{
  "init_std_up": 0.0625,
  "beta1": 0.95,
  "lr_head": 0.00945,
  "decay_fraction": 0.736,
  "decay_shape": "linear",
  "doc_mask": true,
  "train_tokens": 102500000
}
Each number is 500 + 25 x the weight over its row's rms, rounded and kept within 0 to 999. Layers, rows and columns count from 0. Numbers have three digits each. The size before them is the row's rms in percent of the matrix's.

# q: layer 12 attention query, 64x64, rms 0.171, rows 0-63, columns 32-63
# k: layer 12 attention key, 32x64, rms 0.199, rows 0-31, columns 32-63
# v: layer 12 attention value, 32x64, rms 0.298, rows 0-31, columns 32-63
# o: layer 12 attention output (transposed), 64x64, rms 0.681, rows 0-63, columns 32-63
# up: layer 12 MLP up, 256x64, rms 0.336, rows 0-83, columns 32-63
# down: layer 12 MLP down (transposed), 256x64, rms 0.11, rows 0-83, columns 32-63
q0 060:559497498496529494469521491537477527522476524554509517481474508506507481445522491490491494464478
q32 130:464500549462503489480494466480501462534493524479521548533535543502491497497518534520488549484509
k0 106:501482523464521518488478504469479513554536555511527539514480480528501509448534486477502519477488
q1 061:532505477498481515504506476484529520483507481498533466480497479518498464458471481508465487498513
q33 125:519476495479488509478558519498532500450483500502467497482486486503493504532541518516504520480508
k1 099:532475485518488501448506536499526508523501516507468458527524518482465532478500501472522510499506
q2 076:439504486483499475501485516516483474489481504537524485516502501536495532500503516519532525446477
q34 133:481488484464491468502445527495479478484453466500483498453497488484465478484521471491490511488466
k2 107:483474506471519522531511471496462484483501479512508492487485464469484533496531452501508509459502
q3 068:534486522522524499544530515480463533506486523478446482557498527529498470525514524462493506457497
q35 129:553477479501450474521506502515521541509445530479504496535550462474517516494548503510486521483468
k3 101:562473510498481522525496484514492506497488465484485524547522510471473516516542534506519491492451
q4 089:513506546475533495490553502492534543528528470512495502499486464528518486471514472469455487533489
q36 094:533488464519445501517466479517507498513510528519471514496521484540491493498461498508499507538484
k4 085:501479494488531483550486513477465524504518461522491492517525516528455557480453509502482481517525
q5 068:476467489468488496508504517512541468560502519489476539528501487494493527518487465519551446469516
q37 114:506521496512488514459491506491534502483465472537507488529514509519515515490460458502536528480530
k5 100:496492487493533544490498539515544482501440466492544507518506471504518522505511468523509500518504
q6 085:545500493512492503524518496480486510533498501480429505484471513500461535506475468486503475508468
q38 112:469514503457499518536460514526493542483513496508484482480488467500487520452483503511505565538449
k6 090:467474492503490489521536501477491463546513448486510496485429503495438521497468476487510526558488
q7 060:528520489526464488475487496515504482514520508475535527480484498477513483514520490573499456455533
q39 127:535492502523529458518477485474520493456493494524504508492465493473507551447531473492509530500482
k7 103:543427511496471498508532505474522498497493502496494542501511561453490534504483508530475498461504
q8 080:511505495500510504518524482464487531480522454496494466507492466529550441491512511514465520494514
q40 121:464495505502484507487477454480464475490469477493443500495526470501540464515507505467490479475476
k8 096:493544512524510514509498446495458482498454475477483464509510451521542486513507495534523504483530
q9 079:537526537492494476460561518519490514483510512522528486484483511536470478463530511476494498494487
q41 119:477512496496510494502494536496506538525506481524551492521497478440545517506473517498511495460513
k9 099:491509533507484473492505492553498491528501505509522494519459511481504479537476508528541471474488
q10 072:483505470503493492478500443505487529549516496510503507481496477470508504518491452514513455535515
q42 113:469500465491508509504481530489514477544508542461511507511497524478468499483486519499504515497471
k10 099:522530458527483468494480465473465514522532518501511491516498502473505474501485505528493510475486
q11 067:521483511511515539540497467485495575481487475479474517475533523480536540515506486478483451513490
q43 134:505481530567505526487512503492525527480505512479494505494505489497494484510546471508505484477500
k11 108:516502517541514483496530518514487512473512476492489528478497499485533525483525499548514492462515
q12 053:554501502507479446505483477490506478534540474466507490529526508483513484514521489499529529480520
q44 129:506569537495498482516509524519477539491474439446512492509524466485481507491487532447530483518494
k12 105:512499513457508466540520523522519467487512500441505477483514470509494482505462504470558486492475
q13 082:478512475493501494520464544511481473470473482505475486510503538481543523487475488509510525486505
q45 119:536446510458501485475489540520507503519476501528537489517442490515502529514457507450484501485513
k13 092:499499488457493468500479553528478482489477527520518511541495533528511509520500538532514461490504
q14 061:450527520506497476493511521458490527506517478484483485512533482491528538496544497459505558500496
q46 125:482495475502509477485509449523493537478546509479539548490439467474520536477480492536518508545500
k14 103:490525465487483549472500482509490505501508501536462526495499505509514507510499522541497505524488
q15 073:442495486486503513532455499495507483529517510497480506487514487479537518519465489545497493509545
q47 123:510538530509466464492499526466476483511535499521496483497541501450523504484515523554505536535509
k15 099:449503549485482498542483487467495501493543504499461482453475504469534490490486513493489465540496
q16 073:479497448512473487509490462526466491501523523478535480492493499509478490505492490517485435487528
q48 108:509507498481477514533474499546477525546511505496525492472483521486505468518499472490473473496544
k16 089:457516448486520505553457506505486517454518523525536518495525474517477528509512524485517449487518
q17 074:508466489534453504517461527525506458494483466502457515499498501492470548527510504544524510515492
q49 109:456501503530465509488503464473480522453480534497464462492482479483507518517512535494487497485474
k17 089:496455490552504479504450490502474548513502486551446467516507514505527504519477478498538519502477
q18 064:479506491489525482535479491499491494497492534496498470520516492528503475483461502502506504468547
q50 137:437516502545450507509504478493461521484491504474515497537485515523465531519497505472487479510512
k18 109:510507522521483489520477529467460519491516530542488550513524492519497464539485459482504516506496
q19 068:471493502494489503517538509504495480518529525472494543524477446546492481497482522541470527493545
q51 130:494485486468515461502492461530500490469549484469493542545469484510529497491503514493489518512520
k19 103:477511474492516466478557496530478519495538498505490527546465486518477500490470525494493530477540
q20 052:548508503520512523488481457526515537529479513489537497503503540463544487505469496484462497489514
q52 130:533538484459498528453527482509490522484490497516485492503499501486554528473482473499449491505486
k20 114:494525520510515550469514520524484498488479492510487516489493514478547552475479466432476490486489
q21 052:514458582473512509530504520546534507513485546484480535494485492490483491522493507511493486554533
q53 123:510463496476480452519509451540481468512478507491501496505473512504473521469472471487475460490472
k21 107:511491520519455529544474495521498470462472505512521513499480542556493499492481492516508502516493
q22 073:537491561476507493490479468497530529552529505496461519498507502444527535549547484487516512553497
q54 118:462514476456522495494454500523491521475485466503525478491505500485508480533557466493488542455517
k22 102:464500559471512506464518496537523506522480514543507477546490507478500484502577496482510521498495
q23 082:494539508491492520496469524496491498490495474478473508495524522490511491502528495492462525473471
q55 111:488497513511474512476463512522466479505538445499432453488492529512451529486513496510492550486491
k23 092:495522515519498468541490537463540514521514507495467502509497454494521511521507482499448537494491
q24 082:483506479520496534525458453501496515458429479484510485473550544502484521473448477512487460490488
q56 116:517518497516503450479458450501491473480507463515501532545521476490537537482470541466488477493535
k24 093:503469476497511545498503455523486504498479483462520488514482513526526461465462494476453485493512
q25 075:507503480524493490483463531473487525519499501502498507542513544452503493469539479481513475469478
q57 124:499493456489483467545539502551456478488505520542461504528482494489525477495531475482453487530531
k25 102:455493475492478542540525518524493495476489509521471516523539524489524482430478494526517498489499
q26 063:513490475464494502471544493508496469458497499514481512523440470549519474456499492474488502530492
q58 127:499504509461502480503512546492500513466498488506550451484492493532550494529514512485461525479459
k26 099:491503526459461530481445499508518457460525519489502482530486506477522509517470474495455480533478
q27 066:485542497498506467449490515530492443528516532480506473507452496523491475486495492505507486459526
q59 122:488482491540512495499444493525490501537523482483495494523527491495461529500485483509486522513524
k27 104:487514505500553500518483495486516507535518459522477498535461525511529453495490535500477511494449
q28 061:491497529500491542518496503489495482547499523501494479507500494498472484507483498506498460516502
q60 129:527516495504496477465448526475466495451503549517521504511476514532499482529478491497491493524502
k28 098:496508460472515482501481557512509463507547524535477493536516452475533518535533511520477480554501
q29 065:531495496489532469473483519459522527550515496477449470564472501524497497489511513483515529481472
q61 128:538510524523494509457441487482518520496551479501512528483473525520482500488490513475504466474522
k29 104:499489498537483478497445488497538535464539500499505493500499520551522511515490529494445517519543
q30 073:488468490493481493537521498455519520497514506497492490499505457518507512490473521522522490529475
q62 123:507503482497508494508486504487483498496473483497487479500489495477496528455505527491461501460541
k30 101:496469481506460506513466543509495546534475506500485533490513456456489487515487518473509492486511
q31 084:489492503508473495501475504514511492438505477522557475480512494495503496465462534518488507541464
q63 124:515543465502487516483488517506489546483531547479518465540508521515473505461524458481524533507463
k31 097:511511518513515492512514534506542511472517476528528491537523502509498478457503485507484509533451
v0 093:500548477493412493506519495481462487492508482489506476514503549544476527510549518503477492526476
o0 040:532515499507488495457521515468556478493512484447481476487491508482531484501480522518462498525497
o32 122:538530476453545486490508468521486522498516457485514517486503523481506518494481491483432499526496
v1 102:489526554528523497543534515502453510507471530485514479513485498462505506494514505497483513532476
o1 032:496520479460538440500494523521499508503540516525514494520478497492465535533517545476523489491502
o33 136:489501500491491517526531500574500507508512475478528512518519488467507485480446478534484461482527
v2 102:551517524528527525475511528515475476465516509512444503494491454523494524535478532485511508508517
o2 034:506494490499492506478507454520512532492504521535514513543507530503477473482552505526516518476498
o34 138:455507527456536539523493511507513491471482467484488516504530495499478518476514508502473489515534
v3 112:503425457500499433529513483495505470493485521500480508495496499551566524455523478492514507505450
o3 046:487509488475528465472507499501512543507568523501522491510512494507460486517520523465518492508526
o35 154:528493489489510447503520526483490497493539525470515503528498485532469467480516494547487515460495
v4 103:529516519526543503482517499510485524476544528484484515516476564488478472516499495518502468510490
o4 044:524493524537488524545446482475515521494489448519459465531522511513531502521475470483499505544455
o36 135:476512489481517480484514514510505546452511509552486478489518471550515483480472517519498541537560
v5 099:474489510539492451482476494534512455518474456491493543485538517513533502475509561479488464504523
o5 045:520496495473506459509506527485526490540475507506515503539531490454436485510484483465499525514465
o37 143:499507499531492535508471562498512499471522507508517530500502489517487476492487463451504499540529
v6 101:432484495498516528480491471488537487525518501493477461539482520502449523541511483505515432489491
o6 049:485508499482517501502506461499513509506517489501464465518503505510468489498459510437478517534509
o38 133:509473494514506494469507523508488505537538467552483467465517516472525518470505489500450497537479
v7 099:515497516503507528529495491543521454541512485502454503476493489469507525505510488491480513473549
o7 045:529517498514508501510529524494519493472570477474469450489497494523523503506451506515501486563463
o39 133:497483525486502536528518477515508501491502521486520503541516518444492453476462555472472537513469
v8 108:493469525518513546485501514479501465514497482558513462456538505533493488508486534494507525501473
o8 037:496517482457512514453494475520484496503520497496515498504457511520531522479511518503486504467497
o40 149:491492472531488532515507482479525504520475486430478494507520485518512465454487486545462513516492
v9 094:517499484502497519465523488530507491498517509535504506461476486480512513500522457539518462545505
o9 051:504510491503508447501510477510483498520468481461515476523502482502456440539494511479508510471507
o41 119:512469479496556509545488469487501440527472518512515508483526511536513503482515484507488553525473
v10 095:499520475485483517552490532474536487498486471531464501505469528489485489498470474544535519495497
o10 050:480521494516506519513489485545477517468445489540508518531532504530522482522504501480501480477512
o42 129:488510542489521450486505476530524520504504540518462475536491515513483520499508498478470505480445
v11 092:513486451481472440470510475507500509499475483504433478493526514492502455524514452481475455505510
o11 063:500507507478500486493471477517493486542469523509521505481455492504490491530524511494503508458490
o43 122:501512515509524465511495533511493558497521515532520511495496500459502504505509513474470502474518
v12 100:497516497527475504521482452496514468498482502547513541541528471486462502530508495512508524513525
o12 035:475500498507473486517478518508498508456541476534474458460505506475503557537496509515529464491502
o44 136:537512501506524472504526527473471486526507459455454478525503549499459514523513520503530535528506
v13 101:531457533492503489512515516500500515542464538472504499514490483498515507548451486533440500500508
o13 039:517501517493500438502525518484531512521531506499501501506507482494429454502497500450509533507505
o45 136:461489443526485492499526489496486530506501446511519488525514515464477500501528499537569478468522
v14 095:536533504481542496519439492489488489565538490499507534487493549510509492485503469513488458521500
o14 052:492492528502472529471464490477479551505532534559496522481479508520493537484553491481514523491512
o46 132:449483507497501541486496541504476473461484497514511530533485530540512536496512502492449508512483
v15 100:530550486468515499459486494455518519511478502481466485497517502498494519466466530493508461476475
o15 056:469475516483481520496520460494448519509514547537500544474497523466470521499543499483504495470531
o47 131:514529483513471503518501484522505514491503470532487472484506533515487480516474495499489550542466
v16 098:457502527526453482506489518490496493490553493489485489539521483451496481489485502489492495441506
o16 046:533472448510471506439491545474516539498522519507480533504516536455498529482510533508455509506529
o48 122:511446490523506497513519501479482552495514503505504522512504476505510503502474507455476473489527
v17 102:513529486501494496526514481478514491484473510528504499499444490453465487480488502441450470492524
o17 036:503524519497577475495481499477541496520512464486495454503497448530494497520544470503523522519478
o49 136:480494477502479528516517490532490524505471507510486495525512506542562531506521486492474544438491
v18 095:506485499490477502498540517545464478514505503497510494483523482561501470516514514497502500482482
o18 052:481497536507529453507502504497534555535546492516488481486489499506463491515524511479532527511505
o50 127:514488517477529533497488464480496483556531501475497497467453497498484517516472532505530485524498
v19 099:478500494527494524520502523511560493509501478521469490477466485500471486520531500507486450493499
o19 052:499500472519479516464531494473505514517525518484510551489453501484514500462493520507445521469518
o51 136:457496505442532488540526523481481521527506531533512493482542490496491483509521510485515518483525
v20 107:506540491517497528519516510531541545547529489516502525466563495499469520473472488507508508530484
o20 030:490468480473508513494508524524479478488458514537462485573528483495492503491546477524542504471515
o52 146:473479537493485487497482463484552483506506471451543472504461501502514417507537489439483533522505
v21 093:499507493500444482476535474478538505543462510537535517482476483499518481510460530481521496543497
o21 056:476495520462496546467479469494533493498559516534497476525470509478499507483541471514469517539493
o53 122:507542489510492474464479479542483492527485553520527493507483538512534461524501484514549496506511
v22 105:497508518527503460513450509501487548522476490514515482524471474519493543486504485514528447517500
o22 043:467538506512521562464471493498487503531477514525484498500484497489577491473491476471444536495499
o54 144:505483526530531545466565470513476480490498511473482526490464541506457535484524479521515512519541
v23 098:472495487487510475490505517492506493495540470529514536464492522511520522544478479489542506451481
o23 045:527529483539532467523504510525485477505489467469492493505494464498509474504475487512508521486477
o55 124:487501522484527530491497501497488515511495440503556509480489514551483533497508533534497488506484
v24 096:492486545514490524482467479485469480492510495512523515484543518454498518526473481467526523557480
o24 052:505510493496511504465513465497467520530489526498517517508502510491472463486525506471482522457523
o56 129:494491500481529474486544494532486494506480472470486472549467492541517455484484541499529504498525
v25 105:498497503472466483486469469559488491522502493486502461513526474486471494474465502534453575490496
o25 041:520533485496510507441498468496539489476536532484526480468517476509484500528524498490477507538528
o57 139:466482497476451516494493502489525498520530508504463489491521497495504501572552489493477454540515
v26 097:480514511536460523526526505541516545498496522481509513468481514542490491520519469495467520486511
o26 038:493468494465499488487531475494481501530505530461516544461463506530467484453493540478510510478547
o58 131:513516517524473477507484462482519503487504495476522470500493504507503522504408476501493530516517
v27 105:504480524455480553511528457513473533520516537497467508520502474509512474488488538504530472517513
o27 046:532454480496469478523461524512529480507494501488500486497503498441512528520515527562499477480482
o59 139:510458512537513475527492532518488481502530465527478440539475485511479508499474508502514520513496
v28 095:470508454537532498508485513515495449478470526459508485500488514475489549506483552519511527513508
o28 058:486508532516488513488467502516499524521509507539494525484463509486550525498532519500474498469515
o60 125:541463452472481539474480503514488517526524483540516523474514475498493480482544498498493507497487
v29 104:477483501548531515475499493490520447528500566455463527505526486540447477484486491526472493492452
o29 046:502520508479495496522478529528481451489469506498509505497477496511530478546453512492502454501495
o61 134:435511484418507525500528488501515482544548493515480459493489508501484494507478470494503484506485
v30 102:483500522471522486533550464471498490518527473491495520530553518512517501531496477491488494543553
o30 038:500504526571453538504489489496499503467475470500476515474480521464528504502483473505437517484489
o62 132:496517442510496503461504488487531494488531517475487445521499523472530516443501503504521499532481
v31 100:534505507465552502509484478497464494489478488533471518512472490519441464504498498501489486521519
o31 054:528487463538477470488524537457497531524520519475445503474524494454516480516474522498496496503508
o63 137:481497508504483513480479509545509504523463486496464530476486510500494533488492461498489529511469
up0 109:494524475504469533474494521507529523505516514486482471482528489483466493495506515477546492463516
down0 105:486497459493532499464559528475493508472495514470496493500489515461500517468508499465498506477496
up1 101:481499498541466534495501554516482497505549490453474495551491513488509512515457471523475509519555
down1 110:511511534485485529504488501548470485503506517534522517495485502490476483538540526492521509478487
up2 110:505477504514510516496497495470496519492498538502499437504486519463504502512479516491494488470506
down2 113:503524508531516479560519528500496525495502523463524491509526515511500468476539488471516489578559
up3 106:492552480481478464515497520465470544469482507511491481492457502507504445470498488509461508528505
down3 104:546464493473456485538514515493486510531499497516516491479476507484496490468541468520514500537481
up4 105:497522477493509535508497511568529484498533511491513526488502453511469501500511465491537515520502
down4 100:478505468515507515450515463469483519545504483537497502525462509494529492490504517496485551502496
up5 101:539526529478476541523533500489520487483502494547521466466433463524507501511493483499504473459507
down5 108:507484466508497481543496513490498505497505446495467512499516521468507497523488499490492520510492
up6 111:481498468488507473468554514483514502520430521487505516480490490519515525531462526480506464486471
down6 115:484484498449499502510484506473493477490516564469484474460486490522514524513476500478492504522537
up7 095:482484510517524489489499493499512526541454509441477478489480507514504478552472504479516495478485
down7 105:478497486505476515520478532552487452469506496566506542519486511491496523481498507485517512500465
up8 098:470488515542450496504530470540466478502451471523484528505465488511525494512489532509511472535497
down8 095:506479492479520503502534539474494497493520502491496451484483455503472547496523476447509552548520
up9 107:488501529461516533518502516499487499541542499465497504534506535490533477470508493498524520515518
down9 104:474533488509504520498509472519463502548549501501492482501497522497493476510470513496455507512524
up10 093:490475450505489498559489531442526504525497487478531489489503529503506517512529529472518462509522
down10 105:462521494531515505469496484545457519478474496517495480548493504510506467499519443483494543506476
up11 096:540483511489478518503528465473539519463508533523516500548473499510501510516534505514469481474497
down11 089:509496522489501484490501474511470544478515474520508485475576507480492476456481453508521518519492
up12 109:520473474504504462474493548495528546479494481517487483480514532459520499486487490452489487513448
down12 102:458485498492521473555485480478485517496496502474504469470502516550487479486477531503549475483554
up13 110:446537484488430496507497493469521525487480496488557506533492479461517535509517504507489568497474
down13 106:533486537485496470501521518508509539481495504458544541468501508505525561510529489498536533511506
up14 106:497457529519525486503487488484515507489492496540459551493497509512501468522480498493497483509566
down14 098:464464475466521478558484543500505512493477474491523493478514537514494538498483545500488518498542
up15 106:529501508529494498489528422507501530502481554503475511531525494544480505495553529505478473524492
down15 091:486511507480503532543476513492526512467566509496532520509484480517511485518439487517512509504502
up16 112:501521482507510511519523519516463541479470534473541438514483486496539541529499529480519508517477
down16 101:507467504504521550506499526489542548486545524511531528459482549496510512474458519484510471522508
up17 097:473499562497445479476504505513537465524486486480543523451529458499489488500533506532519496491504
down17 103:482516479567496505479514498494498522527513508533458465531496515495551488462483514467473546542545
up18 104:473497555514524492438484512495517530487500487502522526491528520523465489514508474520522521522502
down18 095:478519514493505544499500520501457530473478450492468521539525497494549521505519531513526456506487
up19 099:516515523549531524550509495485508514527502513523488554527495475449472482485463501456557503517502
down19 095:523483489474446566487496471501506474480522529509526469512466532495495497530507464488511485471503
up20 097:515521515534490492453492505491552472420481481478461510490505510529505486469485498485536530503505
down20 097:483519521489518465528463485496465534503508521520533522509470453522476499509514492456501509499520
up21 096:503465515449533511487497536518453512521463476478465470511514468510506474480484507507494481488485
down21 096:492503536531493564463478472503479528456513497508536496489464518518502516452547505493486501496540
up22 095:461513506497576499523470473521491487504476504529498532508522505465507527483531489539506510502477
down22 105:539508526511536509495535450545483489456554483503549491566511530497511489535506496509474516532500
up23 086:497475512529544473478516533506489533509459568493515496496478507497495501505521468483536522519465
down23 080:487552462541501514523541527522506501480462501476479506495508515478490502515481524563504502519480
up24 100:482502512479549486471520505502502516495488474453488528511469501506500513518507474558506467551507
down24 090:460493539544485500511493494468463552501474512487473518503521482454508497550459504507529515486528
up25 113:513497511541493521529533498471550431517524519508475522542506490473518473522517518492501510508522
down25 095:526484530521526536494488461496514485513564503552507503434519505521502545470535518501516505510504
up26 106:549513517497459516499474494514480460522500521519507463470469435518493483497553504486496507476502
down26 100:482479507481537472479463485502534552479487521473556520510520494462523489517512473506523528533520
up27 092:501559486507458515512483558476550471508548475492459512471468518501542513509494521501530508467502
down27 095:493473498477508510498510468524463499500504491487501503557483542492453465461531505494513506501515
up28 091:511505488497464468501517506419504494526455460507506482498508506443507476500499460501459514486504
down28 097:454464550511469501480509494519536484486505475511515490432477508473462444483479532499494500519502
up29 103:483494495500518483519559475485505530495492546504511506497468505488483493512519483465514496551506
down29 100:558520484534514467487496480481491509503473476481477464518521516504564503481515497529458520468530
up30 100:495479498508531515501548480515579503495511497522461495559513494499502536564489504435509520465481
down30 107:518445456519486490518508492480520490527485465499527470478452512503479493494467523478482532483516
up31 091:544501454468479495497495480493467567468555524537513513515486468455501490511475509457530492477504
down31 087:518509487508530525515531436509515505491465496509473466510480518486498485530499525518491501484493
up32 095:503477513530490538458532506478528534543515522514510515530485462529496540507492463520515492484510
down32 098:509528467482491487524499474469539457455485502497490507486496507510476483510510544526480462514532
up33 089:563506456517514502492489526514490471513509506526479465495501479485506468561503479490532512535467
down33 090:514450503499522490463504507536492501462485435498519504508519474494524526487497505483467452476522
up34 099:479469482480467485496498506536469538490544484494521537551504519530556497483503474483538513502503
down34 100:510507525498475477493495510485510440494494444475490500455475534457531506540473492532515510506495
up35 093:485509528512518497521485522485523494488513502527495498495478489506549564499504556505505509501500
down35 094:531450516489466510495494507503504484550496523517510490490522520523433515482492495491459454489493
up36 099:545496533479503475488477503488488504507505471512525483520475452459508484441536505525495479491464
down36 096:495449483541510525512522517529509525478482484499475540528558552513500500539544520478515558504508
up37 098:513443504500470467544516512454475465475506504503498490489480516496539506539479500511505490523530
down37 116:461531477499549521473524488485497505488513495518531502572520494506522457472517496498512534513505
up38 098:500486489535475454470501512523538528508504480466503494479479476473472438516488541505502477497473
down38 108:453522492483513539451520498481491521470501509529503508503547501503504524496510463476434497518531
up39 097:516498531494488508493490465506488469524462471471499495471459460517520459508503485506509462491481
down39 089:492517487527532507504491486495495453552532500535538485501492497527520515495522516548494478538473
up40 112:451519530531463498516503518495502520528521467491500533506563520514506488472502502469530511558486
down40 102:509527467521533475523461468503516520507496506499478552487508472540526530522480441484511505528506
up41 090:506449517500501535542532507503478527546534456515498522486420531455532493471517502483468519501503
down41 098:494532502494487497466496526512546463484515521462521460500513509526501473532513514509499464536505
up42 112:514461492498502470461482489536475532467473477478482485554485433469470506526552463522476487530481
down42 104:453496470532511527498503516488470526510515521466484488534472494487480504509505515514454529489483
up43 105:496500494503503408458485508469501470490488503519515492494547547500492489459514471499491490502515
down43 095:458520449497474515522482524523510528497447475535491485478491487483527525512466549516525540489515
up44 089:538547482477505485541506518547518504489538499517486519533499486446475511492527453526528492517523
down44 091:454508484507537525501510492485514492505464464493504520550473513527557477477502492476506499495517
up45 090:495503488486505505493481519513513482501506492495521509527466491473551544517501544477529546518467
down45 096:504484499517504484486506474468535486525541509488510503494484449510458526506519470498525510469535
up46 108:505502484506473537474549522468531520535473554499502453510519508528457471512516471517511479490502
down46 102:530484544477493498512530501516470470506553504496522469459475524480508481532470493484495517519528
up47 098:524510494452444479474539500492534488475489510478485508492512465543472522501517501503503537479535
down47 086:505430524513513537518504483522497501503523569491519492508484428515491478513502484475475507494513
up48 102:498491495507487486561527501510478509468487458518551501493453507473497509541482524532541542524475
down48 103:502501520462485517445501522497483486455522545499498510489499484489509531461518500490455506501538
up49 093:481487480464488497496477485500529509485495516515506511498430465483490510515453495495516502465496
down49 087:522481455544500486486519502482568508492527473498496507529451516483497476536470507525485507545497
up50 093:462509513530459504456525522543479517503455480474529495508495526495524484499475494499497524532511
down50 106:477494524467477480507486553464503504489541524493505511505525474477448523535521491500511485551508
up51 098:506497538520513491525556495518517534486512519497479494483511486477523458526424487526497497527550
down51 102:523452497488514526460464466505528477495476497519517485513486520490502592525536520537469474519506
up52 106:505495445481457530486498479527499472513504517479506514491471481490493499485481504527520508490504
down52 117:531508494535501484477517503514499530491484508504463503467518501477493464502459539518522493486518
up53 103:482480489522534521509495532461498516498455523484534487508514508451507478534516481532470521520520
down53 087:504530509480495485538479507461504492516469464470534450528471495497475456518501474506499531526489
up54 095:491468463490514483490522527520513524497467516500503489521560467488506522527511496474536496527455
down54 112:528537494515460480482488529544453500510500524522540490536483472452491512522531489477512503492503
up55 090:510501512510487484513552486543500484489482463502476488517452516462525449533521477524531485507518
down55 094:485506512516487540424514475518485509525432523538493474463502492493515511500517463498511469519538
up56 108:484519484559458506490515504526463470519530469540477491532484497539475467538455500490521509499491
down56 120:487466514470495489485469505507522495518517486474505495521494490491506516448533514517470516457491
up57 098:457497499485475514489483457481468496487498529523552444479528524542480462492504485514505506511483
down57 105:564534526503509495499513537462505497528492478498468494561533517453524492493519487516496479494475
up58 104:462468490473462538482521518458496487461538478466508479516482506507516475533474509498522495504490
down58 101:484463470524492514509513498465483491496483509506508490504535495487492554525536457511549505472508
up59 088:510501539506495508517526528494459491483512533517487471482444509504489452488543481491512538493539
down59 079:484521527510466565501496533484486468521526466478547490517525500509516487507536474461482485493481
up60 101:452478482498477484480489492496545513545487498507506468537549489523518513485484466511519465463512
down60 096:479468534446488490500510454504490500496558501496486506492490504532515501460469515509476505489480
up61 093:522505483489499471459479470477526487460507504483461544495519490460474513495514489496474544498508
down61 099:480539487533481443504491518539491513524494478497529501467530524506519517512487490480529474470524
up62 098:458475498506479485479473505492460526522510488517469472544499499505505525541528514508473499520452
down62 101:502485496458504494543495488521445491511500523464521490487525491577476520489517515520529506492535
up63 109:478478526522510517455537499525516528518519504477506481457489492488542496493474527503523504547475
down63 120:493479491496493539511478460495457519485444526523521530523539487499498513487531450502504505462506
up64 110:534521503498506479459527493451489471456485477579534522475497499494505513511458472566502514497472
down64 098:514461491456484514514510448510504470515507516504453535508518450450517534500525507478474485488527
up65 086:475493520489532517507479507474473539485511491453499552510451496492496499475518498498532495522463
down65 080:476512502517476473465540507485498469477450514504492541477493460461484505501537534504489493491563
up66 098:507503508488491509496516489512517516428485508531491542523491478483502498532493500468520515506478
down66 103:495447491487526481496481495495480484499521498516500465515440497497504501495455507477447469476531
up67 101:470506488536472502463503478481535453479484487526516524497561494542506492486515521455525456499474
down67 100:459512500551518462489526491474457514494489484521464490479473493480448495498552492463486522478494
up68 104:488462505528470503495499488526508486457514510531528513496461494508462472504526522515521493512505
down68 097:512474444480516520482503479484498497552475511484471499481478492465500544496501544496489514525492
up69 093:542478504526512525463529485428526511516497509480512506478538462485541524534509525540482521530518
down69 094:449519504483522476522514497546476505547542500513491512501470540514470481480504516494515478522479
up70 081:421524490585528499465521492469488503540457500520515489495511485518493488488457459494521496504491
down70 082:501479507516511528491523524494528494479504517481503510510506520503491503477534513487533474507467
up71 099:486498503498501483477510516516464521509488486449509457486487528526544486523546457556500460513490
down71 098:471454483495501513489489515531499558497494496511472525509508531487505500473468492463466545494467
up72 102:488478483537492491506523526485518535470471551476525439468498518515526501484540466475501495507480
down72 113:512514481550491532488492497513516495498503456499461485473506487532533471464488499517488497522478
up73 104:516490475511511495499555503518501532469515484492501488487447507466524529529514526507484556468503
down73 110:482507520509511523511445504505531517505515522512485478506523505547505503511462486439513491530480
up74 105:476491484512521509518509514495514506492498462463532473526509544465523492493510456532504513496490
down74 095:457530490499493479468496505522492514477564542530521518462503525487491478568470519513551499473507
up75 105:477476513506483506487523524508504494483523461519472471491542483508469458520500527469521558481444
down75 101:511527481512500503500510444524518482446460493473484543546522505513538496497499498533471495500495
up76 105:522515459505503473479476509510482552476484493491515544474481556509515474498458514517538465507478
down76 115:466488495464504499480517508467538494475522493519479480502455491447471527505528477482458505505502
up77 105:512514500497501535521501495522502491494501475485485488459453494533513450488521525475489479491535
down77 101:516517537531481460482517486512519523504476487499492515443463491472521496458499484504452528489487
up78 102:457478486524478495478499509519486521444516517470504499495471512460522492519504494558440506507466
down78 100:499491439486509459494516472478490517522516500463500476477521489502436503492499490468511532488506
up79 100:485512464454523507474489500477522524534501483493514484492497517529524515449483490565519478481515
down79 082:513439491479498515499479496482530540538515488520510558488519507475523545553518507509520545500490
up80 100:491502479478510462541522493476542500497487526493465476500477540528503474496542514502528482512464
down80 096:543490501519486541455490478553516533462493462521484544494499531478511528497520509506505515512523
up81 082:496478535532503544516548452538543480480474510496470528465487471506529494461457534471493520517506
down81 088:500506486517490506512482545501475526513533558484525507522524489470457523525549478508540474555485
up82 105:505486471523564493488497524521522500529523497506534509475487501477463472503498494518552478542453
down82 103:500493531489476516494455477489452512525494487509507508490446481524506488536487469482482487476460
up83 096:538485466459505465481510488502507497509475467512459518516499474519496476496515479466514497486514
down83 102:521483490519485450522466577492518525529478548451522504504516483514497486483496516487510502482521